Part of a small language model's weights: normalized queries and keys, value embeddings.
Each number is 128 + 24 x the weight over the matrix's rms, rounded and kept within 0 to 255. Layers, rows and columns count from 0. Numbers have three digits each.

# down: layer 15 MLP down (transposed), 768x192, rms 0.116, rows 258-304, columns 0-63
# up: layer 15 MLP up, 768x192, rms 0.129, rows 259-304, columns 0-63
down258:126119128134105146113157121131068164119115114149152145143138147106156133127141146114144113102101130123128103121087101173124158104133143139128131119101119098094125152153138101141131121149115131
up259:143090129135119097112119104152162157156133087124141141151088113167102111124133146110115115120128141099123140133143157135128149137157140143108133125141126165078132128085108158120095116134147136
down259:186123092157119101088096195069156106108148146113152153137155119117160115184161123111090132125111105138117180169133126137124144102126148162153145108125108139118080152158141109114144165117118147
up260:101148094121174146135106112099139140114124109110155113142161125163090130129119140147152162109109153146107115125162105112133134137167158100171149136116143163164125134064132131142159124123125158
down260:110150145155120181137122131124096127136137142095119100114115179145115144098132128127113120153149118133129171140091132186101151120117164103154100166120140099120125129127112171127127132114165111
up261:128135114082141133082132107089114126124167142144167098131182093118113125080075146154109117155112162168091151140152142123125107107103161119105119115088100134094089154119144086126134145081146163
down261:136108107131150164127107162123137143162127141122107131107117150144142113184139115115137121133114092118121086116107098133139147165174149157152120158102147127162136143159139149129133117144091123
up262:138122131141129104127116100125111102081116157160100142156096134094149133174119149155125134144111123143125094119134080108145124141124149130167069111134130139123124047123136111166129141104162106
down262:089129135137130149129172166103154141170115133096112115133150148133137153119152137097111136151080113084116129143164179154140101108111154138125159120124149114126128150125087128095134137152109117
up263:122137126129143113120110137106165108126125133120112145112154121136150124121136098125160135145118121130165112125147126139141120101145090125129114132112148112143127142125123149148144139140116124
down263:165142146101108127166141128156130106124115146151121131112096131112088121124120126118126124126093161121144095132102112092119116153133112107078108127125164093137136135128129138168085140139145129
up264:124156073169147132117114168161125145150118042116107159131176138124104145157130139127135144154124129133133141101089109125136126145137139119126111135119119109138192163090108150146114144111118114
down264:155119094097138128077128227072097089127139133110148155141151156114148134155147086150120141116150096102127154099120093144143157142125153152145133113093125139174145146142119118129162129097129170
up265:104132108136129073123120114131096137124154105167106144134128121103085134134103098125116154131118114153178098119093139121118111157135124090133171144106132070119112126140106129140143127143083079
down265:151137089149136162084105206080147074087135142111157171127160171121146137143153092121130138133107139135099167127095107118149104104107125150131136140120117164127138149162132138141150161123133169
up266:123097099118092114105095134073142143129134161182079160138119112130077105110154126123090089147126121083146098179133141136137106153112124159103110133102165083150184107103080167125101117124160113
down266:076098077141128105128149173128164123099143163149121136126088161127123116124116123096108180148124110092164120183176140131140095125104160097122138122153159129088130097115107146160104120132147129
up267:120106120136133086133104118112133119135144103108126106136121122149122159085155144109125120157123110134126107090145130164149118152182130146115165123116152142148178097111123111152115146107112102
down267:136124115106140174152172129103121019131140153077085163099130175124132120136149112098147115100110112151137129142115129162140090122123153113156162106116152136108139163094166138137178157166147132
up268:118109116133122103134132161103125098116121069150149137171116129086151153143077127157154092078131126102159132152154096112096108135131205145071155106124098108113137157129127112137122086102110085
down268:102132131113124133178121153089131094098103110125106125190136153106140140121089146140144104129109105157127148168109118105082110121171183129111181149142120126116098139133148080160137089106092084
up269:132123116155113129166116148148099118151125202158109123162130124097150133144122140140120127153100096118127168143199163120092117128119115104177175185168126111126173156168109135123044109109119162
down269:096137127144147126152170154086105137101125141114140178123126105110140116093117122123087166101149118106115130104118118155069129110116125156152150120099154168160100142137164136137140115140102156
up270:116099124106117081103090126116161096136105090158105210117129141134103144125128168149117106121125161113127130119120082119112147129119144112128127159112125118144120130132148145086111149099167134
down270:152082108076108122121142113115170074141103121122164145102156166121115122131113129138070182125132115093106120130150104076156113097156143131155123121119142126103141161140131145077153201100110139
up271:147117104109122125122133133159122123131096127148092083159130089109124132171129147141161096102133112162125082120153119152165125151153146144172083123149106123119088133168161124121141122105137168
down271:131136128156117105135140184113131099140131142112117117097127132131116136134143127107089108141103147101125152126146137140157129095108127114128154138135109125133139125128122115120118107095136123
up272:135132125094108119115108158125093125092114160150152128132182140146164140106117126115109148112139192113134145137111115134108130123167075122119114153100105142123139138168142155128102112145153095
down272:104128120106123183141122150105158134143144140124085151161134164150131124133162100121156069110167122075138118117156108155174140079177127110153124160111098152130133155124143131151156121172109156
up273:171108132157177094092114109124176112122129103103142110128182116124107135125150095124120106136137100122106127171143107116097100114128116127120122133133132145069126139130156142083149112089101072
down273:152131156117137146149151112098086144148131090172129166117145121145112133071123141155144129043109136118139092144127085147152087113128127105164112117150153083105125125102133130143123122124124125
up274:139095151122136122120088079164135137101157124121066138141131069100118088137168171102108178090135135169146136153132120104128137141081096169112104152129120138134121126097095081161150100145128147
down274:128135163101132147147155130148082151129122089093126172155140130118139091160136103114096140133166089116108137165111128096115166148140120096130061103143109135112122091140116180116187112164109122
up275:146137138141129101092126139133141117139072135142144118119103140081094157122151113111131155125099144148115108105101122144094168091133119098113102147110129143122151126131109125144132126129126135
down275:128138134129108114144142111116126108181158143107118108130139122147128129110139088099152130128138122105103134132134156139113129091149138162140147136095157121130145147152126142103122125113130124
up276:175125117156159143124100169148110131106107137141142150101115142143069143136154181068133136136127081155131142099099111133129126135132125147165136103146119145133107163147118110161147128133142144
down276:050139194178132130138156099124097174140209125135143146121104142108140113140095130137106156111149122149149138146081101164114129160101136104153118119109131153138100155153125092115136130135175155
up277:136135146104190119116106108121134110149158137127117118125139122139093117144129135113124154113119127153154140129143115122134154115175125141107120118123128127141119132153138106132159109111107143
down277:078082116123069135135157164107135135126123124106141110127134130130138108126159130125146126133137119103097139136105139158119121136101156110133131153145141124104137134115117204099127192142146134
up278:151130141155086100130119136109106149087101138151115140119127109095134129120175127127144111132123134117144150111156058148101125068096112147119187120142126141131137111133090178123125099133122174
down278:091101138159157095119146073142129071190134144104155121125088077139121129138129105127128120143121131129120128147158135142113125129135126110140143112087148126109132138117104115127140143192110134
up279:165118111124130133130097144099130118121124121151124101136106123073144145129152142130121147134158116115120158108111136121074162132148136103122112121123102104135116145161152131110108115088170103
down279:113142114136145161126126113172127142117129132140101164119165135104131148144113113110087190133131134124147111131107152136135142143116138139124154113104127118131140141172150104135175129167140150
up280:127115109131126131132086148117152118097128139128122183167115095120137137114174124117119136138143116084142103080127116128107110129147089134124138141112142114179148099110087116122129113136195087
down280:171152114123133116173142153083148133121127121141127139154150136149150129136133129099137122170127097113133134152122130136142104108152134132158094143081138090156119121145104089125090102135148130
up281:159119127105102177127144120172147082130129135142095113128143167152122137128119114131121143128084135146114128135140132156138122135142123095131138130130141136137125141127140106126153149114138128
down281:088160164162115093194115078144138204134140077111138160099102095086130129126119168125167096133142129120150109119127133106113149130137156140149107140153124100116110116107118152115132145114114108
up282:139139179144107123156139135126133127160126154138105169129125113147136148142140130108146153132117126140097092095103104155109132141130145111157143114125154105116108106152151142137127092127103120
down282:138072112106158125126113096131151181141135125132136128164132126116143140123143117107175102132152143126141139124161128145122085162132117138137095130117108154105129096139092091113120144179141143
up283:165122116133182129141121180111114105131117118159133133106188114140120113160100156117107119123132163105135152136148148109141135118110130177156151127134117165180170138122129184140117160128091160
down283:090122096170101144136118143097121154123128126121114115116144099130129126116115097116104138136130075081098139121115098103109167120191136115140143116078147145096102138136142133150129104138118187
up284:128156120136112136127128142115114139130150151120168165154120140146117121103100139132164111125130156127107185113119130119101147203108101143115146150093133099135108079089127146128125135094102152
down284:126097110107149165146117164101176093136139132113149153117166134133138141141102094167116121124123094168127163140125094125159107115152149115139151099113100147126140144141123110119149136134096142
up285:158120145112133121149124151144128125133132138156091140111104147126125152088198180133165110152138111088146114131115130163123133114146125130125115127105130109111116101106159106165099115131148110
down285:115158121151155123093123167079122098152153094104146124114165106186143130127130082123121157105119124144091143105143115107146116100105149136135151128149119182175139160146099161113156150126100137
up286:152102096061178099124090127091165138142108110122122138130126126140106097134110132110089125110101136132118124139161131148155157107120120150129084131129113128178115090115101134108116150100150108
down286:053159151145118145169153160089074093099106138114115164150141119094138134107159120111095157094107093167093109164121115128154150128122115093131107143132135112131165153141099156091139141140114174
up287:143133108076077125138123137136134126153144155141108093119076140140146143154122187159148120139153119138161120139136090144105109137176137138122108144118114089150118147158120151162143107118129107
down287:127136109216169097118133146142119109096106133138174123135155136114110129112155122159101101097132126108109146136091115102129120164098143160110166118139133168139158176098141144142151126146151122
up288:143128120097138111135099121131151109127146115133175134145129082139147136164094081158146104134153182144166118122133107126086108161136140125120121098132129079124157144137111121122124150137137111
down288:112151104146123128126105179065154123127155124150119143131132186106169137157144136125119157123142116111115110134134093141126131121135141107126099134103121148122109122112140110135148152091100126
up289:129122109142116117131124082117142116148116123149138113155117155089134141133188118121148083139158140152144138117149182096123121118168105103149133138121131096125134197090158103110121119117121154
down289:158134138130143109143150149115097110177147114110124148122127144143150159166149106148123125149155137125099132147126105173118102148116132123142137104115121146131105143151144156136125152179153144
up290:123124098158063109168142132118154141144107150165126073146069128072145162104175152096122160187170131147148082135128133136139115111161129111131124115135137116122116104100114141130157105116154120
down290:083200110161123167155127187115195121107131131104132122141175142106109140168156115112089168133148128126127114156132113162114117132129150145149124135106135132109128159118148147104115112070104089
up291:137092127109153090097138121122118135117088098144115133146150120169122153132119124134157101149119148082143112119135148131090137105120148124139087115110129117133149113151097162157112144123154097
down291:099164133120148133111153123113153134173094142116129108134142127160139101151076112104131100139097107126106162141064118138138136160090161137127154114141146172129138107151122149108116165088124133
up292:120110120154107126093137117115117144114160142161128119118132115116116119123152131140133127120157132134128161126103075121098134120123115150111141094130101121112158130130123156151114135164126181
down292:165126147105096154148149144124093123135156145103142099117132131136134125108118129120166166116136142152158099123092175110152122153102112108129109122111156108108100093150113155141134150123124116
up293:087129123129132091138111129123146144146145112137158139131143119104123132078103130132101080112118148125112137108116120104133130150148161146119127102128149088147158115110082140137134150144140097
down293:113098103132135172082115158100140070137129118119141121112163190113147112135148097112142154130107112102106117158120116163145176120122162165142094137141145142120123162141152109149121175118123149
up294:133134142129185101129124135139061137085072142125111137145146101104126118138079172140104150171163147104133090133161138092130127149154090136135123081115109108094140121099158059155096155142121134
down294:098159104135151144134116112117224110107142114150143131147129161172153133119135124090086137142134123128154099114104095151124162127102158094132105144098133105104125125093124089139141120112139148
up295:128094137087112128132152094104113106169047123127122110111152139177155138105124121118123086176107145103100116154126148136147166119119102107112082099175130159097105088148109163119126121103167110
down295:065114129155169118104128157108153108169161119122139118150138185083178100130115126101096128135082120130100125141115115143132138160077143132128078119082135161126144103130098170057149133140092138
up296:112149135120128117161136078101118138125157125123123113144157134144125166136139146146135104152148144146176124114152138121111153104159125133133115130135150129129144085094134118168110116116103130
down296:117141125162144142134081142096140119127114158146163185118130141144175148076113120111108126127119125116113144151097128142149110138073133184151162129120144156130157127156123140106127151156125137
up297:159133135131157079127124166130109109126119116116181131160139136136146144160154156147095182128149134108141137117112134134124139112123145148124114105127136121150138094100157131142118119093111122
down297:081131130148119153156140115121118152137160125138118116100110129120086129130113107116120095100136132148129122126132121143127158141119131130125106166099122117101120135132126133134149150155149152
up298:129105117129147085155148134130085117132134120123095084107134119092180155062132135130118169116165084121134157122116157131131165115142120127140112099112135167156175121135066129145116092114149148
down298:095137145143174178149159157082127097095106141128128181163142117166135131131145152124092108145140109171120147144145117104162135109125211159100092068120060105133132107179157115137155126075149165
up299:116099135109125148086128140129065128131165136080117110114118114121114150131108110101119129093097146116135149146115134151140110114135067149125111146115164145141151094151085149147193107145146092
down299:148125094122096121136108123141181122140133143089103131106097113141117131123165104088144151112121127130148175125104169171122087116128149149116118148114106118119160156141145136081165135096086132
up300:141091119138126120081107137142106133164155074110122150102125130140089192111103101115145208110124132107109113152109078132092122095134112107148101156148086120119125146114135108107081172120144162
down300:114123189117083083106168093166178188149099100130138163118102152141159126104155104108125147138133117100129085130153144133147157143098172150135118101144118131114113144152133113144102126111111154
up301:089118090107134117123106159141151149131151124109163173177091118105135116124119122110122126118141143115125131114110109117107147134130154134121082141113115125127070123137107109154146159123143146
down301:140115121130136143109105154090135117114147145095095096123153130120130133105146156125124116157160133138116129142107118154162100107123153174125092160147137143114113151119116112132127138111140122
up302:128090117133130130134108127129137131130172140141152109138109112170082152149154144150138133133138110138117133127141115144158136107172111119121144115158160107146129110131123123116106147128117113
down302:114138142117115133126175162108129128132129115118114127136125123120118138155146145167114126107131121136099148136080113126135104169143154113144173185159131132134100126121131139123166166124154113
up303:097142115117087107149108083135154119126116118106134136097074136164163145110141150123138116147132121124147067177128142159107115106132140148121108119140152134110177136176111115107134116132134121
down303:099070137147107128130090140098131098120143125123133144122150180199151128096145107122128112113118128118106140159116137137135151125151147108128121092108123179153093134142123177173155167167106112
up304:121092139105147119135127146136142121161139139128110105173117139117162155102161138129163128113137112105114144154134112119108108103146146142123102117110091126134131136145118103104084113125153134
down304:114123157130155098124116129147132153139091116068126166160148133120123102133151138108111138145118081163114098123144112148131083110137157167137117167136133106158116120140121142116106132131097155